Part of a small language model's weights: no biases in attention or MLP, normalized queries and keys.
Each number is 128 + 32 x the weight over the matrix's rms, rounded and kept within 0 to 255. Layers, rows and columns count from 0. Numbers have three digits each.

# q: layer 3 attention query, 128x128, rms 0.178, rows 0-31, columns 0-127
# k: layer 3 attention key, 128x128, rms 0.172, rows 0-31, columns 0-127
# v: layer 3 attention value, 128x128, rms 0.177, rows 0-20, columns 0-127
# o: layer 3 attention output (transposed), 128x128, rms 0.155, rows 0-19, columns 0-127
q0:133077067134138155107147141132075087180087137147142070130158162054112135114156114129159092116145100123107100148138095145147157138143146127131140128096149158112087167117103100119110112100172178113128112106145125123060102136130097100179115125104116149124185118150073139107119169126162143145133151126117122109160128153108138076160128107159115134129144126148129160114169134116151076193152
k0:116164170132174075102174145167080139155155099110137158172143113155105138129112135107131133131079108103146152130144128198152149067171118186148130131124197173148134097072108148122122085135162108159174207115124159167177122120149148149124119131153135148135121134160140130149120092193102143153147150070073157125156137111138153083102188140124134192116078108075137081149104133090139199100190
q1:086118138123158132131160139194158181117178146173151133177097153072088147102147213119155115134101141055125140156155071118111129127115162136190146147117143104160025105105162095142118137132150153123108149103143125155112086121127139077134106129163095138103100135184094154103117126106144178123185157117098143128159142124112125126130131096194150182202088180153109173101168083116128111162183
k1:125143138150139104153067152142189116225071143118150111076210143120127128133126079097153139095140141146126114114142081098161128152105102152126115058058168126168113130145124079119135164093158160112184119166118088143151125173183144161135074077148136124129191159172157088109155117128110156141098137109086176108156134170140145093117169128116089139117060114126089198081110134155101117220149
q2:114079093104120162138162123133137124088166150127110158104156089179134132154089123102146157146167143166160176096082162133122105120082131118109095118111075140157165100100091176122139159105143116111144113122121104124119164157111132152111179127161172106126107188095114136172116148105038124158060111130142176135075148148114120135127135120087119070121122078125126132149064122143126150140139
k2:152120219116112129116179167081006109090094136131179091195132128144145117113184073187098066067116086120184140159150107181155148114136141182242068153151173097127146115139135169093140129162119095099204189123131131203195107138210144130140091079125096156117153075138131129088169121125155159139100121125086136117141125022149148137101118164121156140086168171114113116129122121106155113132167
q3:126169145088090135150139143101163116107165123157145102141150123151148085157136114088133167126146123149174184144105201115122083090154105135104093099123116109123130145098130126171112117126120091109103187118126127145156095177090128155128174129167174130153079141107119088103115114118148124153072151124138143158108147123099147112157076130077107071100129138164138134199075189146112108133093
k3:110133170105118100086150121110020150131117100079121113182133126155175152104188106114126068057110123119126159168161112169205182196117138144187128178178150131128101170115146161103137069145116087114154135144152126102175148126148083105147129136139079137150150041103137143081167118105145121112143154160114156102139118026132106120079126092183158170141138174102108126127099113114151121098143
q4:169105122138083142138123152124147151164131182127171114103124128110163115177126089123116142144110115153096139145123139143126118122084121103107118143107081197156105152154111127130091152095110151128107142128149145076128157117128148139162141113078127113118135144112128110132132126086098135146151131126162183184112132151128152126165123124115096115172149103160118136118142160122115150155126
k4:170139150131119103144124115111170113135118144121136113122142097125108144144143143125124147147152137109121158094113117130103097141097149155107115134115118145116135136149134122124120143158140109124150151121105123119140136131137145169128150112146135105119161192132134126120144124157120149144123130108116119114122111153097125133147140167114125144089127109137118110121116131115147136155139
q5:155086073133095119105070133143083161136161161108157110076080133064193135185173103085124130125111117124043168129175121124101099125102123138160119119092116207157151137108085125117113097125101154113137142097159165107125121099127136132124108176106109111091148110087148117097121121093128140140145154150128114155117122148104141142106143042166114157118130112148150139114143141158136100162166
k5:141112121140109104093127136112164122164103096109119127123153104117133153117105115127111165126075132104116173134106088097147084169091141131078120100095126147091092170127129081189117147105092166182116111146110111143122188156143109118036157119145119103129133149154142147146162085203100102116116106093131091142186133149131147111103132137132082108149066122167094135107176149173095169164156
q6:131096135119128136077169097144181158120083145166131109092160141167125041075170114162153153154176129119096110126182139075091089082130153087075141120133117102089152121113190174144151153141122140148109139182073185110125149186116189096166149101118163123117120158182126158094147135126092062112199125118131122099154104154092140118133131135132129107154156133110112119147133150137123145112087
k6:174103116140132144111152096113127130079156152113112119182140143096136157163132176131050097164147161146104177102088203145119095139104141133176146170107104135105107127150189163132143096184119125099105133158126106133117119133089086151160216131108153118112123109125133147127121152174111178123126119087122110130140123124146050151138057155140129052116104136168127110134133155147173162119177
q7:134106130112115125135134165157115162182091119116143128093107085128106128121139137130126139150103134180101165120136130135085107084166131123097126133122099168171099116177099134134094166180131140142090147127095090128135155142140197114128160123118131080146125113176104153131116102084088103142184092103166164116140136147170139151101121109112069093139141129141134128136103143121126130121117
k7:142135152111152101142130113111146112090099122139122135084151086110153158151164172116132121153114156114091137111086118130121101137103096144137139157099117144061132146144144118112108128155117115130158119134103142130123122132118151131096172137123114073132169154139132124086179143158119125119093094095131137119134141155082102161158141151103142123116113118153139106120120141145155128143127
q8:122139057154164145119098102134116102152165155118108102096102131073148130186125120061122161107107117130078122121124118093148097173086089149154125122136089157152134163177127095115136120116109113113106112112151165147115086057137142147122111197103128097040164122040148062132143102123128134142146157125157112185140157148105150115107123094117093133137132142095135148084162090105142108154185
k8:167155185148175132112146151176122143215113191134127161135062156090146139106045150129183097087104108173126127116085082174154159174136135145108165104139124176096156133069120115157180127071143141134136161168127108115136105130160130107071117111138139128107120126122152140156125080165118131061124098131096100194093162154159189117143155057146058165146108124118105194118135121147084159170131
q9:144115139137138096162163117130099122107113103097113110202138129141079149160179180138126138164106092119117149090185082136148108221171078185109178166138160126138174097111161149164126104149116128133173154114144049137133166098104099162072200129101120148164106113154163160092103109203150159095123222108102121124102092090145165133142113146157199102181037096109139154153087102114166122103103
k9:112125132104122090091156135081107169140142045027095133096166111138152167037095086095143163128127128148102121109175115094069073109135116121098115184116170170194095131033070108181116137173129093158156150137109144154159161156134088133110130111076155131061111096143206168052129167106105102106159122119077167137166140122104161093128159180119088111123127125095085085175131121108167118141177
q10:153140089120180130118114151081091068138131155140126129135086123104158107172149128095137111133130158142046074128121126097119097152159113156130168113135093119123118141140143143151114165174118054126099130092118104150111156099100083060049086107141163116049104107099132115154079090097108108162136166161152149152102160175142153159110156128124107136147148117107093129049084114086081084164162
k10:148169153105153138172119107146070139172171220113109164127082151085162127169163143074108086091139109154140064123139128135168143147150135108134122088101110113134128106157139171110139076133178175139107167121066133076138087134113078078102125161133176135113131191124139095157140118105139091117132153161092178143110138098169141190170188083119148214161155148132207178120103118046124141125096
q11:118107128127142125121149118132036122069144047156120123181109103101135144094098092098119120137150177168119145113127169097142156050161147134175112098118137160131125129180139114178167117150164078067129110055116073158100122128145140055074160167195134152138118142165124139143100089143107161180105135126073121116139168144164122159104177126117117138083129091133144049096155184121130108150211
k11:086096139112120050144089142120109132158135114155092197130174115133088151092104098121209183089158104137083125136156156121113117110168137159165117113089141142137154075151065069185140149033162135097112099144208105102100108144071122126109093165118150156145144174122213130161100139139134142137089151133112149103141079150127206100134161161094102101093071139152165050134179192122109122160201
q12:113134133149122174103112081156145112155125170126137107110136157166132122061161098125155141109160129143105131112086101100130109186099146139143073164113088139123142143134140148097165080118113146172100083176107191121157098085137181185167152164097103148126138072091136118068142175136144128067129084102121133118101125113098141090147128146128164122103150112143175099173157133089132171114134
k12:140100109168113168130133168178056123124111115104112170134130191103153145121131131132124136154155137100114143099058167143098176127090104152124128168146147162036140169134154114083132123093034126163115095122129106147162147114161153169106148123100069127159066132140078106104121165187192088082132109108167121140122139142118153147084127154165213095120137106129101133096138166098131122087107
q13:089012116145110149093081124187110130108111100122083090148184132069122135192078149109111141115125110091193133088127171167120151087104093062073130128123139070138098059054096141183160150170142104132099080152131165108189064131157167188150145152143188117141181128099157103166110182142081131071077136088121059147106140098160139107131139146131134146110079135070145115152131159150171117127178
k13:129087142091136073127157129143126077145145061130112095187141117162134158118101101072150111096153134084159152131078120105159087119110134142083129133218135096079139163168042100137147156114058160130137146133176117116129087132181146172118086131118156079145126094082128180117051119168160164136091177122194128202136140114078089117102133143189149160137113098102114125151134160139147144135148
q14:137155116101094106185086129098054067124102158122105131143114151157125209169095126131101086158114153111139103097099157112156120121123123165125106184161176113139080082155130165153053114193093101157155140193153125190154144173124077106132114126112130135088164120135141111142102127128144153071128089126068146114164152126130108182079116161149094155143138094108145116148119105089137158153092
k14:133137110108185101140152161115127136138173159116121074071127137118150088152201110148142085140131090108096058126106128079137110126169112128126121174176138045111153112082196166145114098144123112122141108094117160159008071060149105109108095109120094112131135098093165094143115146089167100153089108134113165139115138111152085140176156120130148155167189083071092169129090108123150104118104
q15:099147157123084142157135184161130161112168118090117106133169113078077141136136144104087084128073180108152178117127101097123164082055141143112124122106103115145092148131096134116149104150151145113135134098107131125104088125131080131111076159136141151123140147157163165104184181128172179088128119140136106143129133169186078142109103078125130161139123112150157099131099105153096146109151
k15:125133138145167116126149144185199115170124104139117116099158097144075089154118143161130119140086133141148226115167155063116147105149119126100121098093088158105167124101080109136166157128153133137255111115141119116094090129151139098129122123125110143134141119109152082120226025088099112161151168127104150156100138161118167080120149099130060125160150047061164134122132096153108154163126
q16:082095144130129125119168122147125122110166123163193128144112132102132118138130132091132111108106113151119108108143167153106150172188112102070180156125138138162132108114088110165084167128114181102134152143152169137094120110057142116167116145126115128166142130132081073127121146125118146098099105143095193130104121129160095142132114120091108163187129116118123132164168132119120090095128
k16:107120144126110112132096109130116087169096137089133110160131099129115108163110102142120125137135143137115153132105103117152144110104141186124111109127125144119124119119142107157116145100124135179161147169178094147102155115189106126114109148177129143176144138137045158139167086145117129173113160064072137135149148174146130050071155127146020139158096143107132189130137133110107167165162
q17:109201159107115121113158067110155144053161121137117146147114138189101073139145105116140114135153124087121128104130137141115121153154103175088146121151118114146134069138106188176148126121096139126131147119140149149176142133094171170111133142161162145174109132120127106130127140174066101106060119187124140125106122085134099156159120158099157137150098161105126073140099128148111113086096
k17:167089174132036124145104133076132136081103172167097134139132116154142148142117171140103143105124156145127106089137172117111138171109097125101086167086138142163113174137147093122114130165151080134088065128095132106123119157078152045158126130106127111102110120108129122115149146053116104130144092137125107128074133129107134176138071145091124099148097076199135105145144133175128127125042
q18:147065043137124145116081145137090135150089142110132134093116144116134121139161147114122142154101093157063111119128114130142101106083137112111138115121110193115136159135110137115107140129146163158150084139141119110132138101176103107130081132107130121088169102099159164153115117103137130129165142112152140151135132164146155136141143101165115122140163090152119149097126136133153126168146
k18:138126125137114082113135118170140127150126136090127131154170122146095130095089152099116134126116124138130155125132122122106131103157102189112096111101155140088143122162100141108127116126184124108123206091094094112155168120116131195125144108158152132146129146125113132130151116155100168137099130109100112095111125093109164119086124120137130114080125106124120117087081155068124124168144
q19:158070072107121146140112170184107113127094156099128152109141139107149123138116102105079154141110093166108157096099164135141128104088135099108101112109128190184129149127078133111117151096150127112170100108161135111116136116138110125144137134113126078086151143094141108160119131092075141146177138107162155179115152185141157113131131091127085082142150088136144146125121135152139184183149
k19:141133117154094063121156110145144103151128109098117128131183109153093141155112134121140119108125128128117171107135111141110128122135127165120096127103137112119138134148131134123122120144161122105147212137100114132159167133153143195125150113123141132142138171119130153145161112162116194148114123132088133091117098101119137112103119125124134126061110124113104142097088147070124129173155
q20:086125137151116077163148107133089143141097128120131147136061141129119177065147071170102083111108117082077091143140096162087194194115141129166154108094154158100152136133161129125126095098120165100118133104169171111071155093153148110151100141097093149118114096160102153103112110130152139097095117144087123115105135105125150125147122102159166165159117116097107111088158121133091128143138
k20:100130138104142222138101110113148182148140156133152124108081137100141130096196095113086183176122139141145094163160158127153142151125159031117140130145127147112103149113115114138098121095078131180082086124138104153090078112123110107123141138128109155135122163175125118125119130163148059124151105110156135142159164167130094107129158133108131153166144115139150103157178146174119122073111
q21:045156185153160113137127123124109088118120130113102150154125123121089122049111146172151083129134155075115098097117120140123174185163116153152151136118137084131134130115149113122160128141156145105147117104144157154089144134139109124103070128141111163111094101150139143155153165133160152111090105115091102088126123106121143130140163124158189169108127097125139119124168111138105113116146
k21:064122102144165193130098170149090118121131134140084154110098157133110114106112122134157116123135119125138109152137154110158164110173131126130150070163171138123132132096079122105150133094123176127113092109148128128102120095103127074127086151157119143169096109127093131138119094123137117128122159118139145134114133150142137108123107077153088120174105110105137143110145093151098122121127
q22:132086147121048141108123149126134174172113173160100129124132151103152109177150088130112059114073144153166154115163137145137179133114055132133113163031138161162125157186156103176131101071130191067105149136094132125108163145156147142211152073081165119117165114117142119100121139100160111140152119125089151095101125138113167144111186086115152123146140128161113076154136145167131134160185
k22:049178096063149154122106101101153148125127142136131116119143095154101144125135096126065127152143169143097159150149159143105193099071159158144086152196140161120100081090128074154093114151121135124114122127145146142074135091148177129143163152106133128203076164165160194151124102193220122183144127122160132097137165225093137123100147126051128099108080125095137143079119166152100122131156
q23:124124160101110135138086156078005065107198080121128133083113149108191074180131136065100129136140080140136104101166124162124117123102073116116106084119111136151103139113117158151114111142077157174115150108157070167135163068124110150111132097148102147087105124072149057150131095152160121115134095138121113173125130140090084151131152114156115146162176123110138159163126152144140122161166
k23:103140134087162101135112160089096148134155167094117067110070093099170128113132113101135063092168154183052019111147085135159090154183169131105095112111154118149125073097111127155106129096204168107064122121143170086052125125131026086111093093122137140077162093046213041167107127085147083129087134141134170123156099149101126123190130117171138139097120114105140192130101141071125113138138
q24:114153139176138110140069125114089133112153164116145149148078148173133133087157143102114087128159123103107131148140130127103108161089144097189131150154100116097137115100179133111139150099121123155162118105162154106143164117154117145126090142136128101122140133106099101126169139113142139103118143140115100155121144122129083170159155141178160163145136137139132121091150121131122132108164
k24:083089119147137150144099140095115136115121141121184135147070178132102089122118101150125140128105119148134089137155126137158131113149117116153149125137148098175134119140112122098101123140139144106054064137154128113110113100107122107140076121121144134144124101102098071153114138089136127138178132172130139128103104076148142100128091136158119110132105132129150134101131098106118102138122
q25:102111109146093164120153099147193137166103139111127153139143124098090082134133143114163117160122126142123137138103114121130123165091113171149115098131119091145070127190124116140127123162126117138137145141101117153129112137123145122163147164083131095121130073086148135114166122127101125111153126078177159175142148137142184095154116123115102103133146127111168157145118138161122132138109
k25:147120182128138123155119089126134144154172138131151159138111120119118140146173162089143125129129100134122132111156132154120124157130122156141127131109105118097144137098107121150135128126124133119158193147132147109102128148127156131124131141123143096131148146134157137131158107167115156125115102105124103112087146144108148127157147110139121146114114132099117117114106139118156141141123
q26:139195147096103123104086118129091119116133122088113124171095108137072081135130103094123116135081067148125081128119163138143100119095115101081128164151102150113159102157124149180154120084136132114115076137115082089194216120108095136137129145103146105129220130097091118154145137106149118133121141136152072151108156127142126153192139167176149128123114187071083093167167096177098074185174
k26:086142081086151087117128100119156131153148150112191113140096126129091087102074104137177126117092109168080120165152107152144141111121097113124100152112137115192135078176133149110138113121195133124069110140152147131118112117094142124135088176112171149109099098084174100205126129051145106151158120209117137142118140068131164080143137133140149159091113152125153134131122120077134089159162
q27:142094135104110107165146175116060147131088117162143135122113109123139150147104135187134138128153171114137139118134144133097110117167152129138129123142186107130119085076093163139072172162100105099151180158112094124129137156110112109083098100191101106126086094195134132137065076105111145144142184136155138167136104164182089134083159158121115132148164083124109115080071141124134143142086
k27:114135123124145063181083155089083137116129084106116082073124098133184125175161165088125102065094131115132120110090142124141091160165118093166136093126123133111101123112142150130113128109154102105138136156116126100133126160131113056060133132162109112098148104150153122126123127088093109148066138123111155150175139110136059184152117148107115171170161124101128142160111114109171165114080
q28:135153069115150126137069091097111087092189054146128168144051072108133107122080125177130155140116138132115133147145129151150078141168126126049102192116179134137063100150125145110104193138082072160115104105158101178155105110120093107102120143201124079155121063098194118130115125128085126176085139153087162125149139174102122116103175104125094131115150119176115103159123177112173146121109
k28:138128134139119100091045126070089120112142115126125119133103136134125060123108119128127127063151152162095098156155115150140080171117122170138086138158137094180091114187136135137160109101095127097034099175126125127175163053075113124084096088171130109117129080180155122156131160099117104149122112165103089096132096153147154141135064123148123153099174212148050166096156201078098082131133
q29:174135103090167119138070127115162103142161129108144102136119125110118147116223122106135057149123122128108138182173133123112150120154126163131151123166116001104131117140137104144119143138151144130172148083150123101107103149117150117089078149108158104120137156163118160148105171140086116115084090100115064158109093122155132121079119183103115170162148164123076143110070157117111159106141
k29:160143089143141120050189164113131140127088082172098121148085194064096158161054123181149078146156125175072068155105163098117111146176111128069146121150129152176122092130177158191098121169168095071112202148173098096104088114104133134088139140068133183144121123092113085131117141079114118068194114176152134192150111113151109110186175118149108106180162127113145081144180130167133115176143
q30:155109152169110126093120178112009164124084140109140175156181116154124103150124120115106093154111156173169139159137152161110131080086119137184156093120154128119109163106114105160077143141143118094191158123119155132139190133131124125116099095126128072142171151161115118111113096095107131113127160130166122201083148129161126188119202128163119128158160122140088146068026105097101100148120
k30:143086123120127122217087136104148131086111137150178143125116120130134125155166152135166103093111124124139107174161118100159156126146147169130137138140121110048117127123112070132105166123169162154149145102134190124099112102109139060067065174116147116137147123083149067088128109106167120157118125107123180141144173083104161125055168113106109199195145072112206117144083103073138139129047
q31:153192175121148108112087124129128141125119111135083107136125116126067105122201112138110132121105131190108093143144114191132149133122181173118140181116105180129142166115083171101193087133100145160083105079101125127179176095140094095126077145121156086091126045086148098110078159088106138098109109190190171124049129163097117083104131129173087131086192092139118176161151078085116142148173
k31:121120113103128134107110101166093090123175113119136125113099143129120073129094102086113198156113124121159071150127147148131096076154077121085097129081109190083123159156091217061147154115121148128101148089072184170180150063099118123096145151140126112137109117132108120109161143057168056139142122142108145112119118110109149104100188141132180225130132158222130136199095133056143130101108
v0:106136123095109128129136203065130121133078125168118096123113136158122120122154111113080135152123122138146123102172130109147123071130124135133131124139159148083088106058135131130102147138125152131096155132144097133101142149137094100132114155130126124098141146132141102148069116121137096166099154119140138103151122140125200159141181109160112124166138046127102096099107126201101154103109
o0:103162139108143130102201068159111118122134142134126086130134117147153172150097167094169135148134159107136137141123160124051142152172161093114157161131093121141150124102117078159110122117124116113131119110120102127094142124173135093160106104156146110136132100108106173129115137130142076096129136158135113130131090105155118149176085122115096112102111169132117147109053149112104082151085
v1:105121209147103133066164083090110102124121113080135149150102175069127145120095072099050137168127126110152107092117148139107117144073054091088118142108130154121143136111101123097132094143097160154142096141097159148070128080113159103174107125125142126156086115129153080127154104130120121117144165153170117158145139136093145095150108127089106121090120109101075154171175134132096092120053
o1:157086102187120143120129159178104103094128129198114092153116188180101113161119111132110133110139126156122091159157141114133136112166157105133102103165101127157163159162122126103136146082151092098118135067153067117141154119158099135184145127111132102093123119161121120161137147171035130098132147143174122156103131131162094119114196147120149109114193145168165075168100110153149109147182
v2:084185169139131151110143119087092139141166107111119092122121116098158120141149148137137127111110119147070135156150128144100146063169180067130202096146123107117130141144157160134081158127130170117127144155116135104114117158155117106116122140114127137140133166126111153147130132107133145106095103136092164114197149164143078141130196149117146148158138119122104131162129118094098087098134
o2:145110115126155109148146105161125101115060129122115144139136112124102083115149159079126136108065173146156131173166111133108112126082115154114192131187175142127159112137138173116154122115105086153102138129118164140126127112125149199136129115082142103134071117071143102109174099128141122113127126096155094152090119074122100135170091120140142134166145119124106072114097159152114071138118
v3:157165132144088108140165146119105149138144171088112121098121176159128133166138107168136147142146094119143149176169144131126112193155135132128098107123165112096082117118139125066161144090134147108098159151183076111113141123187132110107050128141125099158198144109132119119124155075142143128112138164110139123123175101106172118121135113081154128138109142152121144110145149150116186141094
o3:117131092112151128123081098143146115145127133103139124142127064131166087122097163125123096147139098147123069141129168131148060127119152175165112135186117133145109117100133171173112177129159191104108085124047135127117129182128101119134151116144100108127089121136100145155116113156165118096143130189087102157110152140121082126092120124133164153096149080141165168125145139112083149082132
v4:134138126144129077103142164101142060098114100134169133090149058109122153119171114104117141092080141143126097022124154171100061043161174107150157159111126128126112106182118079118093178133162105119148149174107121121117128153158077104128108097155172121147113159135105098116145125093159127140112129135134128126186152088082124162109153108125112155155143115116120141120104098135168145112041
o4:149144180132119144101139073137152139085142164116127164111102187137108126143167152060175085089120146136104108174129076130088161196176074130142133174116118111109150116160122167170151097145104110089080179130144126201067142071152144127166096112134118157098156113104127204145174125157130144147083154168150102109101147140156223104090107138127159106132120089161138118113184108175134122141167
v5:118149102103161137174123150131137156146125149113152122144124195091123166100134139086086140142119138153116095154120154166142110143106165126145157117151072112113118174135130187139135073119155127117164102080136155109137176121137072092167168068145109148092137116122135191111111151141137103209085110156102161147155139177116130095122128160152108141214098120186153122109146173156128122136133
o5:119167159127129123125122181187082154105141149109120127131150120125132122159068155098126152110132113141133156108117125097159147140094124148115108067152164132141105119137148109119172130164151112096126202144142173124095102088168123150140161153159151150117169123087149100148142147176169134125103116166150104128144065157157078152158137122058135135091125140021140107065125141122172110119140
v6:159096178142085092132125115145141147182118126175160175116080078097088163092098121124150117110130098164189144127100146177133152132145121120152093172137170102155109146131103129116154069131108133148098146098124142145097095169118073150140162145098099136111157117149187138151092117135126142099115133141163115167123162103128131100134131100093133123114134107151155139115153101112133092127097
o6:140122097124108124118126162108124097081109101145085121150132143138173129159125093131144122153168156124134132078104105152125067090133122109123096109122110092132138124146154132121097082114109140112149159102125143127111147147148115138142097109144146127115128152143149150193190135127113170138162114107151095118144104163073134129123083099120132058089094174130138123156144160194090176142113
v7:141122203170080144148160122141100181168145150137122147144110170110117142112076107096118101118092114099172104114107143129121132150100099083095143179107118114161103146114099124151127154124087138124100143129114098112159145166149128139178091117126149127163073125141152129152091138145166158087138146127164158179116137138155119079160081140099127146117144179101134145125112159120085114149098
o7:079084086170158165121102108075084140092119094178203147075108153115116170145152114179179115114146157157131198128125088111190146131105132135136084092179164169136129133170126145156131104105208101092151082129155136102097161197113133140109125092107135088126147119157096105108208110164115096131109156096171090122132131110078199184124147131142105112118140126144103153145116110106109135125119
v8:126115153132146149110082129112109132156167132121115168079126150113148077171041134072128114148147149137085096174144128157126148109148104106185165154146200096144163164142112120092081083093105139127140102139088170143136094159127172066120146098125112178148118153132139160111088092098124135176136087146123164118175128121149116135124164153110101162146123108164131131150071133105120131133141
o8:156117107101105078132113120127130084057133126191136111100133089095105121102122081145157165174086107109176188164120142131143169093148133137110123109161090115121153111123149138120168127137156158136125133142113134091110092170100144128091155075145149153143155108095164126119162151119101160140164167091172061148118056122119069096117095105091115152151101149116095122128175090170169098115131
v9:100154161147142169177091112156070117164127131108134116177148156100097145159110136113135096132185122127131118072113181159169138188084129119161151086105128120167122096152139168109110115148099147144127103173151119168095164216087114156175150166122114125169177120117116089138128071105150102088168098102122121135110147139116120099169119075155197085107090126114180125163131137140164156133082
o9:140164114114129101055097169181156187159065139083122140138082147097119138185143120123105098112184147153130149181137177109140143078087119128105130104083122133137129156122089122227093181140130098101154138180141106138190145134092104160155089101182209090109074158085121114152115148165115111125137122107154104094149064122126159080071143110104140097156109148206103118128117137094139120105136
v10:119097124127127094123156114140152094156122153080152137128123096120128152075096129112160168071116160147135134109137159145149092103165154091124130161112118126094127121139111130094131123124105102090111133154108163162134160126106115120152104149117118125100091152103174097120204107189114195160159077116165124111131122092109146135098119100084098122134084114075164148137092083124132101175139
o10:127141147114116144158125146130108098137102118161110113148093114107137152099156081105102077142130128155160118137096123078160141133142097075087111092082137139129127151186110127139131142151108117130139174066112102128129085111120120105166097086141092147130129068108107110106104117131122128136045082116162095114132116140125130102138152151120118124148151156080108125183163165133178183136112
v11:131081117095137173084100102101112124107169109129087160141131138140141094140116147140167190175167122149100105136183124168078168171055136119117105142100133104141162162131100130124136132174155090056140097110079107131106099084107135150151143166132076130115116104098142127097102102135119119113103125145121117142144112097120138173161104069191188112123123142138132154107136172128146182134148
o11:105140094094119088148108157123072120118067144185167119137170116117159131162137109118142166119127128114116154108144089112173088141148086182097115155141138156117146115079179091177153160143075158109124169105159122171185147131053120120083116160194121155130146155177114102130107141155114129130127175111118150211066139144121133124077192157150105155171109167169125137133150149119122150121149
v12:148132126138122146122103120110184094114081173105120064100074102139205134109118128140122122128127192124143143108098069066154123108164078166111124207140155122128151134104126120134211153076088134143186101123137103099120117080099170121149085123103193118118132120134117108111174135163100111105116162090126128169113140112103148098127129146146109129079142138114126125113135186100090137138124
o12:125100179121127127147154122115145098101115077117145144128091128116038142164115123141157117098079109035096182111177178129167154105199150132149151099099130141129148134130142111112115104169131145115117148119101160104068094103096089135156139124132117115164111138119131156122145135124151089094167057173150173192142140140121130169089125142153172153172151082122128135155110101175110147129126
v13:152146136196158128107119106140097140108079111087130152112106123080117172122120106119101097152099131142116113112148132134132123127162076160138110167133079150150124132100119160155158153148094164135129160093133064160159161106139151163181097093150095094196059141154144171118108158139112097116119146094171143191099170115158096138100102098165116116115112117135136174163117115135119160119190
o13:115085082113144112135112094142121170098075125109180105151122140148135157119126148138149180130155192121131138132131088107148143121169140084147125139118163165168118201147125152161085094116166090144116124139108088082136097098101103120078182211136143144080135155110126147124157116168116079135124124097148148098117158109103155127114109124124154104084173128138105146115169161132115142108115
v14:095120107169131166101158106165119159107166169049158120167180162125098152128174129158127134170151130109168116077142132098120155138067130076089128103074115105164111162152152121127123111133168154135102115148093099093141189138166152177140122154139104082094093131156104142097102140141128088131175110138129098115079097150118145134075120096089110122122130166087123147130116151102088068150134
o14:199176126168102134153096130104147133167069116127160161076115166114096132152098129093133106166108109145164161098080075177135092119148112126121108124181149146169186121152092155123110164133146114151167129122144131136107128166088098102143096108120164085043175151148065115150162112132090143158070141144125186130104152099185167102106083111138100176158154059152163134097110119081116135110086
v15:103158160128159087093172146096069135107112137108148128125104135083163087078120084142137221140128157115132177127080187161149152135149150101174193121150103115122148139121103160126124094176148132104175125154165056163105128182100119132153129155174073079154113148052166176155117135124092141155150122181126116158162094113148103139142161095146138131193162169097155143180151113121131165112155
o15:153099128103104152163113126042070155106129113134124053066114149112158127191179137058088089166123115108131113182124160132161120138168105124152098177085180134207102095116133154103084115076111129131088135177135159074168074144105129136108125143101129155113116127066116069111143160124132142110112134132109118140136097163115109139082114166092125154085111114161113134137102078169140069129126
v16:144124129190106139124146130178196125164123185157148151132103198119054129084046083143166104142129075137179113126079138106172096145091137125096151130102127113141106187144137141119134116103151166116129124077129137171099119155146145118228111118092169108181166137156117113132105164211154134077164145093183140123133115095096184064141107099135137085091122141093152171105176149084096093138109
o16:131148107136128165152162227096140164095082098117099123131114095089111183139126086141108140132150121162203113083106215192080114123155151116142062102155113127107147041168129118170087116131146122128067123115131129053115101126052150142113165126129089086068125072146126133181174066136060101166099198121107109125178160176167211156118143149139145091115074139192143123110163099104165179082137
v17:106078131126062179078162089144144164113157131125155130117103106143126091099133109108148147177141093127161097134113097065139106138111155111098103178087114119126141131100106136127161133139037180094175130134150127090134094117177162132145116140103154122099066166108117091113155126222163112040135193107205123123054171160087153100170068152112198149034103178109135122184216100168084104117095
o17:153114104143128159104137150103068174176064110139136132145130133086144135146139183131160149107090107176109170099088092162170088139104064111127133148131129102163159163137126121194072095055158170104091077072094090111096085123088164159124121116119079125176178108159134102159133144095075117111133132179105148110108085128077110156069201114174095105165148124197100134124105186130170131159166
v18:171096136165077156179093098120117151122146129170098152090104182159125160098134128146125148123084124151111151150161200131094114112149064141129082077141139067140132075104080126152084106114114081143078178144145134115097149112115140157117157123124133081194134176171126090143082134150119121094147166155129165113142134117150207140157085130143113132158100119131127156149142098122114111145091
o18:155154093108115154097138131145126137161137158141131071096124135108100077060117114134098148120180155085157172075113060141102094182120149116089137156099084166146086143154149168157171070129219124104127139110107119153160128119162120112112089124079119040082107111159158174132093079156101108159127125213154128130118148136128165100119121124116074144103171161132128113140078115108098141141145
v19:087122105192106136089065159142110149133045160115163165138084193095124115132167155129108195127114156128163126153069138149145128111120137163192145112129141106125095106127141123104118123151141127166153127124133110160121141181093140147096151132132128149132131112079126134167097115110107093109135125105117106088209125120099131150173124078147150112178143095111097138180120128138180087123146
o19:175102148160101095111175116078140160080126127115112093115124172109132177196080123131122104134134084118165151143187108151121128123131121092111114161115078198132119107165096147128156134129113069173113108152092165111173109148103154100137184104108211116168096117157126174210148184130139125147194151194077119137083091142099186101150179138110087108110132129105118132121116116120137143132157
v20:171071115151156100127081102109125106166138119116150144100128167092211111112108109114093150169178101145131096179159142066113132104096148160084134132129144158107130127119095174107124127119140144121117114133160160117131135151134113114174148128076156105149143144108190160104132151125137081096139126156165128124125101137127146139154122130116151138081125148098076083114136171139114111137134